config.yaml
hidden_act: "gelu"
init_std_down: 0.0
decay_shape: "linear"
Each number is 128 + 32 x the weight over its row's rms, rounded and kept within 0 to 255. Layers, rows and columns count from 0. Numbers have three digits each. The size before them is the row's rms in percent of the matrix's.

# up: layer 8 MLP up, 640x160, rms 0.122, rows 30-111, columns 0-79
# down: layer 8 MLP down (transposed), 640x160, rms 0.109, rows 30-110, columns 0-79
up30 103:088096140169151140210102127159155117113115131154155098100167167060157091102145128070114116184046170129147078158073129128111106157091152148142110082133173131132152083170069134135199082128137151123200074108117121158127172089106143115218089155
down30 103:128132131154076098076132095108096120141123174224112195137087124131164143118090173145111153124080145106152120130164173154116107122164108118164098159184150128112134132047145191139101118169120148158143117113086134104106128127155185082069160114
up31 093:115100142125219096106091160061143130086128123180108161148176145090085151104125144100119142107117147144075062165143138114154123137179118089169094103147180106152140067117082126149137164093072101141147130087099115192108173097183157105174132130
down31 122:107159148110155107171085125103181130113093111198140154142143140097153135041129133107141162122157156167092130096071099147213128105157139117089137090184186144108100137114111115101096130130101111100124168103065167209156138111191116156187127135
up32 094:164084133183120156160133163094115082054149193128125096151141155145025126114164141116140109126171107112079097192164101179115117142139131159152096128170120158135132098114069095127053177061115085161140162123103148137139106090108124148136218140
down32 088:125159179116152130088160148124101118138174079194171137057107120103171104128145116184092196153085158122092155068138148112108158089167143098108152136115086082126185116064162157157081162157167172116093115142165152129116092134149135115087117094
up33 083:108113173136110138154176145123129116133101087150129171135119160186125097125140113092109098135170154054126132119095160200067095132138129112190135136181114080139085158103135153120151049120199139126108148141110134106085082173202163127132158170
down33 083:117092164131149117120093090106127097118217197103098187174110105135091096103158129129119140135082132170108153111141097057148092191055111117080112129144142188133148115160139143126113174151075142094097066112177181174132125107142157127108118130
up34 103:132155123136163150138150135079166101114115140166148129099219100110130110138113092133179175026122117164135138147139108118113164170132161144142105058113090113135081139178132125081148127091074103121136093146108126196135133087107149119133080118
down34 104:121029157079151131121144156133194158172191102165046162097092139108129088129135151140155130176111172124102151075144116105140189182160132111133104144138153085112166135100121162113098110161103127100086113110068186168151124158137120123093143150
up35 105:116182119112118117129176154011134210175144138144098162107144148155163138110093052157185120097112149142159146086132140151136138142131131169107075106107153157112110105146134099099148113074108143127142141164145126147185171161157094155143143089
down35 106:163138159151137077048134123175075075152111098096112084103107156131196171121161109192148114102152139134103110212127118167133059063137186076128131106118160190131103092111106098167094097121111089048112087111096179127092144103117172093122151145
up36 084:136111166150165129146168102116114212110136139142131151123072199164097141143113114152091139125151106249070121119120155112181097126122191141121105124135124101169158150153086138182144123110099138117134097120185076179129149132151160063167162183
down36 083:074190050097133123129111070147132108176133185178101130140113117127102151122139138136146164112105141082167082168121176105123111135130104127152136154115120144098106107134150157149136148063150158110147124166063125132043162122145123190133096069
up37 098:128063084181141148086109186153159164149149120131188164163091182153114057131094101187127069105146072131147080097140118112140123173153169119101156119134150036129129085099102114199088080099079117150164165191130102189155151151112131175180097105
down37 095:139142106111059075140081165144085134125115146115129137143153119142119164144147165128124081118184200102101170120146117119114100089188111120151144149198151184139104128166137183101143153160137086122105111116162146114106137134164139133123115135
up38 095:128112156136206155153080134096160104101142074155098183104138123079116096099101120115179174169151094092151053148096164169128181109123123125099142080161138104191097130163101162107087180137140091131144090155093108123121169082162110134126139142
down38 089:171142126085101163164166179154051123134115125109164142071136108140065164127168109167126125110114138123160142141132147145158139123128109117185083124082049109072104176085196136101181108129143093073132098103118153050136180133179167141161090128
up39 103:078101166126145126118075116080139117148173193165150170123113129153144085073152091129154154085093124115115121064116100112146171162135158048112139090165138166154139148121156150100121169097137055123095140216153154126084143113121114162149157076
down39 103:117121162135070142103130146112086151166148135106095074136151093105120179160092086098141136117165140127118159143102186132108141149207116156054102149123081070108135142121216147177121133134142073109158141104112077170135139146082154156127140136
up40 098:167122113126184152129129168141158128134155166121129057083178158097090162125066095116118121151112137133092079117115102098136093195072147110159151145089160166103148140190177113171119102079164087160120119122130130099180182133136115071173154091
down40 104:072134097173130076149174145121098091121149109077077100143133102091095160108141112149146187081091125153114158134096145120173124200098117169099128182096109086205152103126124143131156136115121153091151132131124126072199125124083129121153167097
up41 101:128063064079118102167128144098150164115170130132151039165134188052105078115181100174192104160086170104179108146140148154101117205136201158146099116193160111161133123073113113160129155124132092103143097146135135141096075155145206166146131084
down41 101:084122156043113093123130037186096087142124131148102110141071155142146146123089156118061168138145122141129185159132123162135140118103133134127138191139139106160174085145105123121118168168087149157139165119119122097154065093130119154116094092
up42 096:125130090103146114117134152124137115174170209151069175117114130099182156163109085131127171181084124094111136128097140140128130130109162141163109097121111060174043139135154112138135145098145080175141163133109121160085101110133111102095148123
down42 092:115091112135116120064136129145134179144167169134105159150172090171110138130165151130129162130146138148077183105152162120138100226089111139133114148143174089095148161123135134146128097102102140130125146093146099084169147095131106127176202118
up43 104:134080141124117121236090174067112111089109163156124153156116108097169106102134107142147158075153139153085079192174086157081140174165165149120115117095109069144138125134075158120135118057090120160104144104125165157096126116132159153151113112
down43 100:120083150126164072145161132142123183166124127150102168134075153172186119155069126135178110159135150156111127170099118072092115110124097182079121159162150083130118094173088124165120111146135106138115126156067178140189130118083130161112131123
up44 106:136110083095141182118119139127134161135163163170100128132161147155135156116139118103096091162119050163081131080117159124164129149073112143165130110104133080148140120186135078144093138109068181154164093159184152204147156144137147146128166050
down44 095:149121144130138118158187157159161134113102141155130185136175177076125078113117180117126127155149153127116058110095127147058140090129126135141107105091103157140121129103111147080107085140138084170137088090185141111148105177058126148166114174
up45 100:130099214132095137101141168078155163141100141147131132143133114139056134048116135103088101144122090055144075205111142113130109118085151095114064175129137078165135164170115162132121145113089143105156199192114117121128151181178160095156157140
down45 096:104084053134151169086149088160079132135053117064089101125113184107098141067142109116164088102155124114127165126106114174157143106167168181184144107098068053111143148130134208135134138183160101205149144123095091134112070177134126098127148172
up46 096:072113118208080181172122114124147143166182141130089164134118117181137131094160144112156124123134133085093102111112119177107110125131152163142124139092125168153118054064099129119132126113088109160188171166109128144148095121116137106106109115
down46 095:158163118071196118132129074144137203192143134152053093079063133146159115147127155088142122174104096155118136139192090132093090069133157097079170125118112178151133101162136128061118132099105078137150156129154104165150056106171069117117089116
up47 091:092112084136108127089090147139155093071112158196070112148200119127151158101092166140149147092129098136085141110145171156169149173119202154110107078178153178140208137096164110096137182132084087136136162119138113150070111180171200118128163116
down47 092:156142141071118092129179128114095123146189125125151099115068093137146154123139130180089121138123197151179139138199083096133123073123046134101152180103122111105085101157145169197186117152170136083101089131155159106202154084096125158086126167
up48 113:112075167145132161132053154117131129173118089160168106127148179149102091079128148076126163169132181163095078146125127105081142144136171098090143101172138071143146065116138134131167135095112138156171144201109119196146109105080171102146124067
down48 110:158188119170121158102164120176148147139158144097158110083074079091116113161126109129124126095098150135058151145137087133093128087100119194055104085138148154092092120154118115075164136166139109146161127087112226130124123147152118126112113136
up49 095:183074133106138126145199127086111119178086143210063090129185084135074137120063051094141108158128154153077123112119073147129140137187098157137111140167139119127143115129130138108151117122104136196143176112138097142135115198183131105151140123
down49 092:099152125144163120067122109123122069084135128071128149085072176117173163135164103169143182084096156133160144181117164120133079143082167084121124083089129118159095128089168144139164186168122159115105122109165088142122139152127154112124123177
up50 088:186130105128149149106108109093133165136107224154202089161132210194129120121115074117125104150098159186176140071134131107140142137187146118134134093177140098130210123096164144194123084124121109153070147154146150145127146159130124139124153116
down50 088:181113120090122080107074134125130129088195066142122182089084078083115108185136166117141135077134092110084099188120098137118185123094087141177150164112103154159035152163059112106093081108189115133161172155122087122111073101068122159127093094
up51 109:138127143140133144137139148149167163204127136164106086119137115103151128152132101164181092158125084162122106092129117124093109153111126170140100132111135112154119100149131140141154202104128109179093150155128208109119106085112152117138167170
down51 116:109180127112114104080098097165142129113137160146152154148147117120178079111127156098114120147127167116098178083049130094093121149154084154109127167083098080065109154174133172147120094148056138154107170101109108155167115128099097067082170144
up52 091:181068106178191149170161167122155104184186103156084146091151100113134145140160178110119103136118104116174119111191126091115073151134178152152111091123113103126104096117091182148141103146095115167098141128147167106133162138114160086169090095
down52 091:148188157145118106112115111095108111095107114147153150137100172212130143150174110137155144161109113087077107127041118128102074116131108159139139134103193155187088105157098114165189170157039155111115157180094185124139117127089116147116142114
up53 110:103123110159090147145140151134129147143140130129126110139122145160135055081176033122102151104146119089107134146098189206137136123122186132124131135111187115145174126083158159125128085084161036147154147236087167130091154156181170144144205081
down53 116:094104092159185086132174145102111070089140104188085076156116143114100145156081155113166104103138156109109154056181150123123137130110100138131073148078111149116119123169125100149154098186160173143095144104169191138114116154110116141119125157
up54 108:106031150118138166192117136039194159096132117142152126096089149157100133110105132147129104113133103125118110170147110137136054114131162162119135111134093169112107141108090110125102125155109090144092108100105168178173146170145179064120123153
down54 105:150084122107098109150126112117216196107095104038122153130213100127092160178172160085080123083091078133144205159164116123127123135123125132155101105117096163172140106118140113078183109117116128131119132108068108109148135158129125117128167160
up55 111:110091127138135082155059164088127138079121163177166091093074142190128120074117095116147159140085116133120122166105134165125108171108118119158186164146155201164153147089143167136106124083138120138105119159098161137127180170148083162174101132
down55 123:133093121086028181130121220125089128167130121154152171057178132179106150177125106125151128129100067141128055101123126102106179170177170140096134121131113095141125131137127117124120107132079133110141110118127113131134152144121175193176101131
up56 096:152112131147132063126147143100127156120232134143118121159098124127161082086076142105156138165102114146142178131119179173109149153106186167141085156125149112156074136090080152155103126161157107158110141144106149158115123119100209118139153124
down56 096:121150134099160107061118106192086116173072096134118172106201106132098100143109122154119124167119129155153102123139153099180169096113042139105100117149130137118169127190147124161119122130070119155131132124091142131103095131137103106141161129
up57 086:067158169134111114194148113066130137137158149158096127109185121153097134089108111160102120115210096104161174129120103127018127146135193105140142127101160089075142179116129126099175132124149079113165138158125104083139105157163154118106110134
down57 086:166109115099160105105112136128155136143084119111160154155131163135101091169108109163168086152102183148083134166156152142182135119113084130125139126151129208169119090116099114124092070131127150172109063148095138154112148082118125076157133179
up58 100:174142101123211146125143105113113146133164199139056072121123145129075160150075053136151141117159053099162132105129160165133132100098136124124076198141155147171145123122119130165101145140143103132129071164122118150165126129215102124135124165
down58 102:093122172092155145140143171077143170156136092192132109107139167113115140134141155086174102158129094156171104186066122073128102114129089150145173114111186120158103086069127132147172163142110142145104081133125176046109119104090105104182163070
up59 104:171109119105146174105077165106127109132124177183108123148172159172154114130126124087161097124125129137084124091130182146163135147133166126120114121086095131163116104189134158141113124147105139128155092125139102166104127148184104101091098174
down59 106:116146166095156150150146062092140106189093116138123187079154152129119089151119134236127103103066095184174142129063144118144128162147134079148139126132157080127171098114182139119108203140071099147097096074059198106129129123149102155133058116
up60 100:159107075089107124109155168062146135089121125145127139115167136225138126140119152114142118150069143115185101153162105125144113188156143128142044151158113171146121122148138168144142151132069066110116116118121147212174168145135130137133133172
down60 096:082174163087123105101179147204132081108143151098088114149124150133117114145053089104104110149208147131156152107105118101085171130119121107095144110118096084169076186170094090151101131196155157139093153185162163055131118124099114074138112122
up61 095:104027076146170137230150164055205110100091103143132132149127143163110119110105138131137078133091164113155093150077145131125086134126166106149146171122137180156099111127202136105133146101107155158048173125098116090121087098126118104163155167
down61 094:112137181155137114129136131194089128124182096081106139127143077072127147109101102131081157121146142108103150147194101101133191120071120104121115101171130057096154140117103130149180153139075122145185119151124088172181113125123137150151113108
up62 107:135153105154185108109109150135137096093166140166068101099125190170154173077118075193136155192137142160128113163070168165119078135129116132165137122107170157143135167160048153117115179084109148132085153121094105139121139103118137116177130158
down62 109:147137156126168103168131139157087126104081110129106117158090189139099136135104150051133087134144076144091084152121075123110075094184108168065173128156137094124117118072104087148122153096140146110160154151165077140100113104145164146126087135
up63 111:102113076155150153181114108112139121098188172197139105101054099155123105105106102091152112099085107093033077121159122195090092173119140127105169148120121124138134095154167141083117134087185121146133141172125185095119186184158145121191115142
down63 114:140183131117124082121197117104166120118149058105135098161144117154106163184196142128180099181155105111174127125138107098139119113092114080189090126162174108170135177097107126113150098128126181076056149147116134092201131145168166105118157117
up64 103:155154079165179135149102162078178079165145098119099145093088122155124079108165106104124135133157135133137143163126118196094104129087145186119076147148166114154128126129101131138109136158117125148148094167066131107090103135103149168156070109
down64 108:135146102134122112157097132097097120094114197138126119202123133152117119152126133154103062152144144131130124145091143157123134181095089111076161155166171108150138167169087130171104160163122150182116158076119123098127127079138107127126164117
up65 096:079048163152139094192164129151186129182126141128125105143121098127163132152103104139132101143151138167132128135053099137090080092104111106152167094126083127122105140105093115143175154125145102144131156164081209043129133096111128071133159148
down65 100:176197143194036146096115135148069131083137131156093172138080146126125115102151151095123083106055114177126138132178092129136195134124111139103124160164145107179179154137134133130146127135126158123137098108237104178127126114120151174138166124
up66 104:174150187096153204132120194114177117147169185125142125156154139087154077100150142184142129126105109156090072093076081092121161147179168134108135107167146117121174125109134116154069172106122082152199135142098160164126103123161124108166151126
down66 104:144057103127151127146128112085116126117082122143133162155088165162117083133065126119127123115132168111099109115118210131166088084121158118119176172094123214130126180127131118173120095146169153151070139113082107132087143135116128125049118133
up67 099:118089175067118153163153174136175162100174161163117111103105130133105124119083139081119138158121108141099127169129125169116138150118066160133135131111169137215115103130092101156125117109055134119182128209144137154127096193171173075115145094
down67 097:125128105078174091134140075080164091119142092168093203140171078126097089115111149148128132146148100093120113156149115109111163109111133155144150111177057112084164134141176175118135102122120156123124096107091119103158164126129147132098072091
up68 104:129115132152110182099146165118131127163111138172151103200056105163149145135118127113148187149069105116103061073089113129109101145166135126135173096085126113180123048152179158146126162079108065181165106128127132130140168109135126100178158157
down68 106:085111127110189096149181133074125146164122137120156146106097117089143087164150132102157129182112091146155161072131109137117114130075139101176148193123175141077148117149156131114164144113096181108147134138082129080149152099169112145132156071
up69 105:158081106170138152166164156136126142150200128180096115092172124134115100126168114109172112116127126118099151178109126160179117125155165143104118129074152198154148100168130043125128101090143085140200129129162155111160150183136117081169098127
down69 098:112123142071110119113159152075081078091055112166154087140100144162124122150128110142132121121164074162131115093130123093100128115163170127121114150201112147135126091155137134131138172106135154179174063164146120083132101118122185076083163162
up70 112:127122137134127123176091095161088145125164129185108121139103159115113105054086134195155106130129150048112140114123082119148163187130126198112078133129147129156102072204120078077110134075139136166127136129133142115127175087113106146153150156
down70 108:170160112090131149129178099105121204156104153153130102078065099176123127106174083150139130157102120126123058109138187130096096164185154159095144110078104114113141065155158164169105136167095142124123154084166097143085080120097174148109147111
up71 102:134123102106144174133129119082120083175135141163111092164119125153085060099141085076158141198146125158065092143114128191175157144142155128166118128107174161161128141183108127165125156172132155114138115138109141205110114070087096093170163212
down71 101:127215140155117094109126137150175113148130176108087134101135132101169191117142158095094128054115163136105120158119118106079090118082066078148149140095200116086199132134139151056158089128165151151116143159122123168188096135144178111096129092
up72 105:144154126180092145179079110116169096146160129130117157098099149104094143088082087127221175095149135110047128120112125114124125141114132159134173131117122116206156090056131110114159140125135082156131138128107165099139082199065117122140111077
down72 109:075116135070116157122139200163157131137145132193148158131070208139154076114083152123082110174126132097090077132166092101101139128173137117166099098075110078104200137095121108088148149112120070144136165182093147144112172163097150101161153206
up73 104:157110081108052170135116122103180156153129140150142189132099133145162119132121066096102123137092113103116095136137127186147142113136161089151188103199168088117162074149131145134190167127121164127159105144154146181112199143128102083125165202
down73 104:157105135160111125183191109160105138068169106119178140063160141072150144129157100147185110143107124166153098082107134152119119142097153114135125081107120143166154171162156130158101147137064111131162174162054091107158165073109087121118081104
up74 096:176099110076195106141170132093137125125147129132095115081135067148131110143122107199137155094106178096147115219154087150133116158148141167141099126160124159113149159129106149119167133090149122144153137113067141099146121112107130126107092114
down74 091:091193106162065218161099150133133075092089140073167149166142165136110153127135152150126122107153102122117134130113182134163046114126175158086147100088120135134076131124165084086124093119091099137189107198115144132086132136113115116170155113
up75 095:146113152140139154157186145131145096146119124160094121123113128077158129104098113179147131100137173103061159082169103134108129123143136190103137089149100115102085155145111083152170146091178106140088137180157149134150132121146219135121193123
down75 091:140196150167117141126124107126108129079095116105156174125077106143099189132096121112185107176143144112136124149129103100115125141060141101082116115112153110171135081158101177121136122135110129125150093074139137075089120148119077036120147148
up76 107:104105086133190194115108133087151102082136148161098130164094093151169081131122086120159186133061186113101137110164135140108151115190123175090089090174099114123100062128091117180083202132161090096164132085131105200107133145170137147160123114
down76 110:151094128086182156142118088124138179119133042183076166195144104133143106121138149122085174137164120093141090106106165097198117141155125105138133162103146085137086138085151066124146171113071158066065144144127110057166150155148116117131130112
up77 108:132102119172132102164145095076146127148123213133100120071112166110113095090091084069156158063080049099070114188127102179125073139125136165142077157111147147129128114114110100134160139105169099168200148182121169147118162131174102124171137125
down77 113:125111180136114058138117104181119109140132194175173109164116145105094136160142132121100070159150115145125112083135133114163074144120180079129132205123147165139175130108117129188099146116048148102129143176167132075133088129113136106125076146
up78 094:088155111180111185182133141078121067108196107160149134126140125164058181092037131146083119131110096097121118093169126124123118157174137160168138127096105214082149069149118152168120159102100130117123136119106104163155130133063160106182116112
down78 093:124120141093128115139128170219080193117094066094153162088141151153191138146138144124123119128138110160099130144123135130139138148122078141122142095128093082105095144141092101079137061131106089117090141144125106125102137158138167173117167113
up79 108:137140056137113071166157117122133105089127123209089130151156163151106134100064100129147077108143070079140120093140138134080157121110119118115128133144129115167089128144027137159162163163115136145128107196104107111119159115135122152205121189
down79 111:047126072166154195181121127114088106131183121138129184129056105143142093137119149122150132170065175182152114160137106092081141105108164183069142132140164141150127117146139052129087138141105113184123121142121159154113099102113113115139207160
up80 092:103076091190187092174154146157143189105084107139165060124126142136143100103102130101141147107126118115177188162111151164122143159075180128172115147134146139127110157129071162090155057124062093137109130170143125118095140109104125102152124119
down80 086:178185167105077210121078132099146084122173137090152107133123122151060123165117122140166160133160146135082127116137153087150154089146147119077113129131102082141123136107179132114073162106184155145165115071103109132125142132129190167111144172
up81 110:137084056181118109120144085072203120093196096151103113121075103125113129130131119112218110221132137089140119116085187162096088165106119172157161119094159109129138173110133101176136101139117132162120127085156153097160127140166134166167124095
down81 110:114176135171087108159086116154166136113155130099099115117118175125117180095131143177119092059141152100068089173116158110097137127093177128046183127165171177159109185111132124146104077109110119128117142097149166126105131133123152116113090095
up82 112:128091153110135175186118097077142121134131094151112153094158081146157058101141129086171165159072160125111155086102105169102131136088099208164174154216160122143103064086077117122092110089153114167121159133089115140138167111119132139173115098
down82 110:136104136164104074166132113177144148116119184105130115159130083158108087139112103152101134135148124129147102119143135121145111099151128111118149168127142171133196107110089134170183171147095095105168123209129112126078146195112141104076071138
up83 093:069160108085217083141123108143129089111132138162145159130117180134140102075027115120120178143118093113052154075161148167128120125084154115129138150138155082152113140158143098087089104095106132153133126161130129151111097097154145116154194166
down83 085:173038111083140163180131108073113130172150145093130081145136051079147134118225076154146140066125100139139118175107142146209117133134128125111129149109100119092142143050142132141121160147201114063127120071147123130180135187078160153146112154
up84 089:147096142165116127124072124136099126081126136158126128181127129188086172090116149135177103175115149130125106144117154169132140129140170120109154136190129113139096126148183106108098154094144098146123110143132114152117144111057166073105225053
down84 091:113127154140132119169159147172204102157148161104152100125115130092140096243144142130046171089163159179134155093095106100074100099145108141137110105111092140094178127130105170132120111163090137124166134103134147121056147127164127149149084161
up85 087:130093063166130124139060164115136121151137168131147126103113151123102154121077134137137084111131177148146076131200122127138155132150162036110141080175106098141102120129094142185143071182119060144064078069161136159119109152115148135158104067
down85 087:108159171122130067092164087134140150106111110142142120097159163161186144109157160129081132197114127130133160113112139141141115146082142190110137164120113149168158092158116097089157163075075118150148111190150151050131166120150130080085146145
up86 088:156096187140147122172143138100165146202140106155147155091099105137093078113106156073109117124098054180120148148096082123160119170133159068160149105097122102166137185206134082100092145139111132147123136148140110169146087086109171067162143075
down86 083:055118089122170162135082122163063135086118110143078123146100086161136136166128158130210132161176122092076140158180141087084140090097157095101147143101119155111152109090136162173167173140096099150109086110170133154143121100119051169176117130
up87 099:150071137122112153173134130109111118158135125140106154142181106112093117112129075103163147128142000130160133114113122096120096148082154126155089189134198158227164115124154166080114117143084159127134129085121120120142123160089125073193133152
down87 097:160190137142104096124121099159101129175109156139106112181080104153103101132089142133115106144086165116085104150161128177106087095079142151078132090181089107113125107211147119134141149086116108123115104177146115071148113143128163148077156168
up88 096:150142097154165129126142126156203088141157108144061152132143106151112165148114106165184151114138079148169117098096153172167088165141158115120121084134127105121110191118123134147086193122083169122143161096040158100099106167131181084181118174
down88 100:118103143091087129101154127111151073120132108003147149166122118169174135139139154093116104097142138126061093167123128148072122165111146147154095108146076160082156110154106143155140099132061089151123126126107157117111155143099168164136111117
up89 099:202095136078183161142074124111135099108097119143149124130132127122140078138131128110167159112076107136067143144106127103119116147120194110110104157105125105138140151190090068109165152056151153120126110183070114169105141120191112132117133153
down89 098:121091130101118135170163109094201118102158120167130137125180112123148167144120107127111102145112130112106156115109172104148106087113080115116192084127142131123133044109144155132150093122062124097127088148048221083160151120130105165146078089
up90 103:128090151098128117173114088125183111114156085152101144126118133122114114124062096096183146110129107124132124201116090181092118130118127145120158185140173184162111145157066142168111187147075105110113120171106130171187171075109131140181087153
down90 100:072141123123133220128085115145139164146089088057160108063169148188154185123122102132167095148115132121188119132109125106125096156061160131161090093132101149145105163200139137118122106106109144164126125179161139148129150150126134130141142094
up91 099:146138146117172110126149122156114085109186133181093078079100172143087142115130104114094085131172095101117155140146113135066148178137149164150102106104196166118171157084163143133152142070088085171132124222116136094110135107178129140135120160
down91 091:141139142183076086137075100055087066141180078140154129159156138077107097110144186142180126129177151149156138114091131087161105053090162173111118128170140119152119119151099142131096088086108119181129110116086125169107118159149157138130120079
up92 091:135130165130128179109135113150129140085045118101108135095170109163097122116138113124159099105134188075033129134119115123180135153111059157121130101163159101151130155132109034127172107120167062168142149137112133113082127112154135166146124127
down92 086:181092136102136127148105135112120126146130161189125109144117118112127118109133114134139136181107132179198163095178104111086152139117149177136139131103177074141152130104120128141135184149134116165139134115074062126165138084116088135171154121
up93 098:149117045128104178162109163039170163098078126135088156117086173120113079141148083120140144120136127128127101171107140197128055151153118158143103133162148157144095052139065109163156158120158127155118134083109103149155121113173121109160072126
down93 102:135136140107119135151142113089146098163128156183099152121114115105127074202156186137146137116130179168073194076141179091109165073180136091119045125110151176131129150119129148089135161176107091065141144144154131111106131088068086139138112162
up94 089:090105143115093069170078111086131121134143127153089113117127097192095144127110100153090077089067077131179142097123160156115126140116113124137218198159100104143134149115053149105179093163111098151130108144127156109097088144088215070178178102
down94 087:151171096124145164080098129163111110078113123059138100173205148091117122135139112100173139115211148137079094138136070093179126171164119147121091079105137119109136098147208121134116138069094165129138194129143111165142140132214081135074120132
up95 111:118130113168170190185114133096158167094120145172078137134100132178152108182126093133137151096102134115115061093110135185065165152105081107162105093152150129114129062211125092086135134183152053160123124134099122156135136126163154158091135098
down95 112:184125116109142070144101124157121138079133111131112118076131161159142037157140115108198145188093149102121133062134091092076095122145176139161158129200139151099100209162103129104142138159151131148108141091112124110170092094101098146163120123
up96 106:176075132091154142115135113077135140156147149159125182196130199159116089118064132134189142147146116111133106103056098130133107173127163119180121154136189121192190138164106152121113149093088125108131163140104174155144065200117125150171156069
down96 112:157137124094171087147167084135078156144162140191103117109142121120122088108051128138108166180128101159139126087192114121128158137141080107156162125143126149129130114101094129136195137136092184103132103146157068081073159198078140156136076107
up97 104:143118087107216177135117163090172129135131149121125113147121120145103080109112102170105102092081103202121083169134114121109093144099077089103143128132133183235158102090141113134176129112114078144159106116079135165114094167143142115205112114
down97 107:084062108102110113194147130115132180142069128089110096169123084091123085134155094111144171074121119089117133098150138168163094113098127123165080185102103106141141091185101090133055083104084167112096147097169142100141128155109098129136162200
up98 104:126142178129153172139081158130119087140170192141054089153156166103120114127157117142101125142110116176204139097107098155136103188168189152093104126129117170146143101136150151133079142068120102075130147155103122164134146110092148082142159124
down98 104:116118125090124165116150105144140116103038126092133103165111143177130216065098160100094095137119141094140132149143116129129092151163146055110154140131129154134153173112169138191123150157140122131128191098130184130092157102146176139086039165
up99 094:139159067194117128093097129142155140098233115176150085061156123200119144063077116174126095180138115177112144080139084138092131159133124154162104114167093183105147114172126088190087137160092118113109126164120127096150125143114140126133136112
down99 091:151131174084085150105146086151084072100126128078094183077122085118144119164128166132128168113145112110102154143149182113128156081136142134121168079146182113152123132094112094108101092126127072137142180097160123120161144125152126153138091120
up100 087:163109191185045127147092134062174129117160115129153129134165190109129113116134163091084158092130086135101126138165165098103098132121141106110118102171127082128130106113088139158116118145079092102113172062142138194151145206111115179122113098
down100 082:088109081152119139141118127236127132115086119151126127120083101158123153151120127128169079164106153128144112092089098142128168123142122140141108126099156155182145082176134105129152127122106142136119062178080207063148140056174158086161124164
up101 086:127143092183150153103195151133110145149128176142054115101145104140044176132111167111169162111099151103065082089110129117156135131160123128113118064083137083087096070147105157159170128207121139146116165144127140143135111147105157084105174143
down101 082:129111166090153102183080145131127109166122083156173110138104139099192075067105085156095153131132158121153080182125087158112115140089083125128143155117163186207125153139093118140104122129103141117130095126132194110144119105069138124150082120
up102 087:085131155149081184167146145133111195135175112090151105129147169138170170101146114113143102128120154112110165165159151151096106196147161162109157065145121046097087166167157039140135134147130087182178171126103141169157193146111094185073148148
down102 083:186095129125160102135109117113131116108097139145120143146144083172108063106116102143057173109117115118172078108099111122128131070090115116132106181138162188173186106106106208134104129148139153097096104124105113127124071106133176065176144083
up103 107:119114126140185111152127123074094193136153216132132098145142131131103149095126103086166110153144148145140090174157159157113075135088148145159143123166167089140138074139168172107149162103106097152156156145121116195131133124121131149124075061
down103 107:159097118115127159179135097124122126135050117056082094141107162085045108112101100122141186132128075120143170185147201175158164118139101125131079118138127129156122093128168159112124188080225132137182124122139061146155091104080107152158116172
up104 106:109114194210124108191058157114126172081179149149137163122116092124136115049115129097148131127069117110091090153136118145124108136100148102094128085125090120175156086177118134137154116126127083187097134130120111159136148107124206114139152100
down104 098:120075130122143132083118136135151141124098138152114099172107219139098150137146152146151094100104138151094220109150120117114108133106139194105139179087191125136156125148130145097138093146134156140140073148076153129135089133160131073082106120
up105 088:157146093093111149097157216123108124156134127206160116135147122159127108156058155105167133133176170112074106098138117105157148130138090150123132106133095117192094113104121080105111088111151131219147127139132109160157169100197155150173102090
down105 089:087090178101121184136136086176173149113123155068061148159128153090139148078192149086096113110081086111128141171165129151177140131084132118105134121164128118086143133082110159121132085150107099098106155089082073161130093125135088065125073146
up106 107:122076178145156106142142104120121137142180140149136083130110174148118122105104116181126126123103097102162107105126121168145084133143126158085126127165129073179147089086079130175116128092098142134177125133101103147125148161179150097164167160
down106 118:185136075155111163135159181099148110133148179149134097104100125126196123157169073156116090130148100122151104134147126159172094198105081162177101135127162113139146073104088181155121132131113103101157117054108102134186111186095071095153164081
up107 096:113128194151193069132157114112136072170115148143079114143122115156084081102109088101113139079143114169118091145111126097119082181075089132115169141142173220173138131138143183177137165167131139148096114157065205157190122121103084088151072134
down107 103:146168110109038108118145141163182152066086162153169156153155091101091155117118145174091131114081154144089070092165085168131153104111102084155148115135182168073165142135157173148113110134124104131108142140070056110140160167155117105207145185
up108 085:107119194151110117140083105099143115113109178136101145113158083166159105126142120144096137136101140158109127174112142164152109111120124164141128164152092176105150048098086171090060167146075156146114055107128138164124132062112204074131132128
down108 081:094158102169134131147144157150096092143154152067115078149108143101090112091112099108081114155130102093061154114178163097122138158134135133137104144128128070130091128070192050174158104089180122149137176140183128074132181152120097175111118133
up109 091:091144136150172122186125168149100182124175149124132129130174167124098145128089118125082125151144093120130114137046100165064134153110068089165069082137150139135159114142114132113165130164100075120089164138136093139121108166126157114139098143
down109 086:170123125150135152158157174080156089117096084107136090136127133156120144140134170117169123182109139160094175093113124081210066121109194151119117146081105091118101151094134118145127118100118126152150115139184100154143058125094119103132168150
up110 101:128138064163156104163171118100128186123141141171098155145120162151088061097116110160117200107094150117085137098140140151104110148118140086175093155124084183107129097102096086105133129129097079134158134112144125162108153137126094118161141085
down110 104:148102133121059152143143159137140166081128119154110143117130094127155103149174162127142101135115089153099136136122100193131147152166116148150087097108121084148097124111103100127162076151148147113168208121141107117217138067106132169154134186
up111 112:140171165114145158093123116089121131129197165165077162094119118177125104115070108187108192143152165208102102138113185183060124127110167130126127148109118176140174117102069081183153142154152162146133115172125155116178112149154116066129135160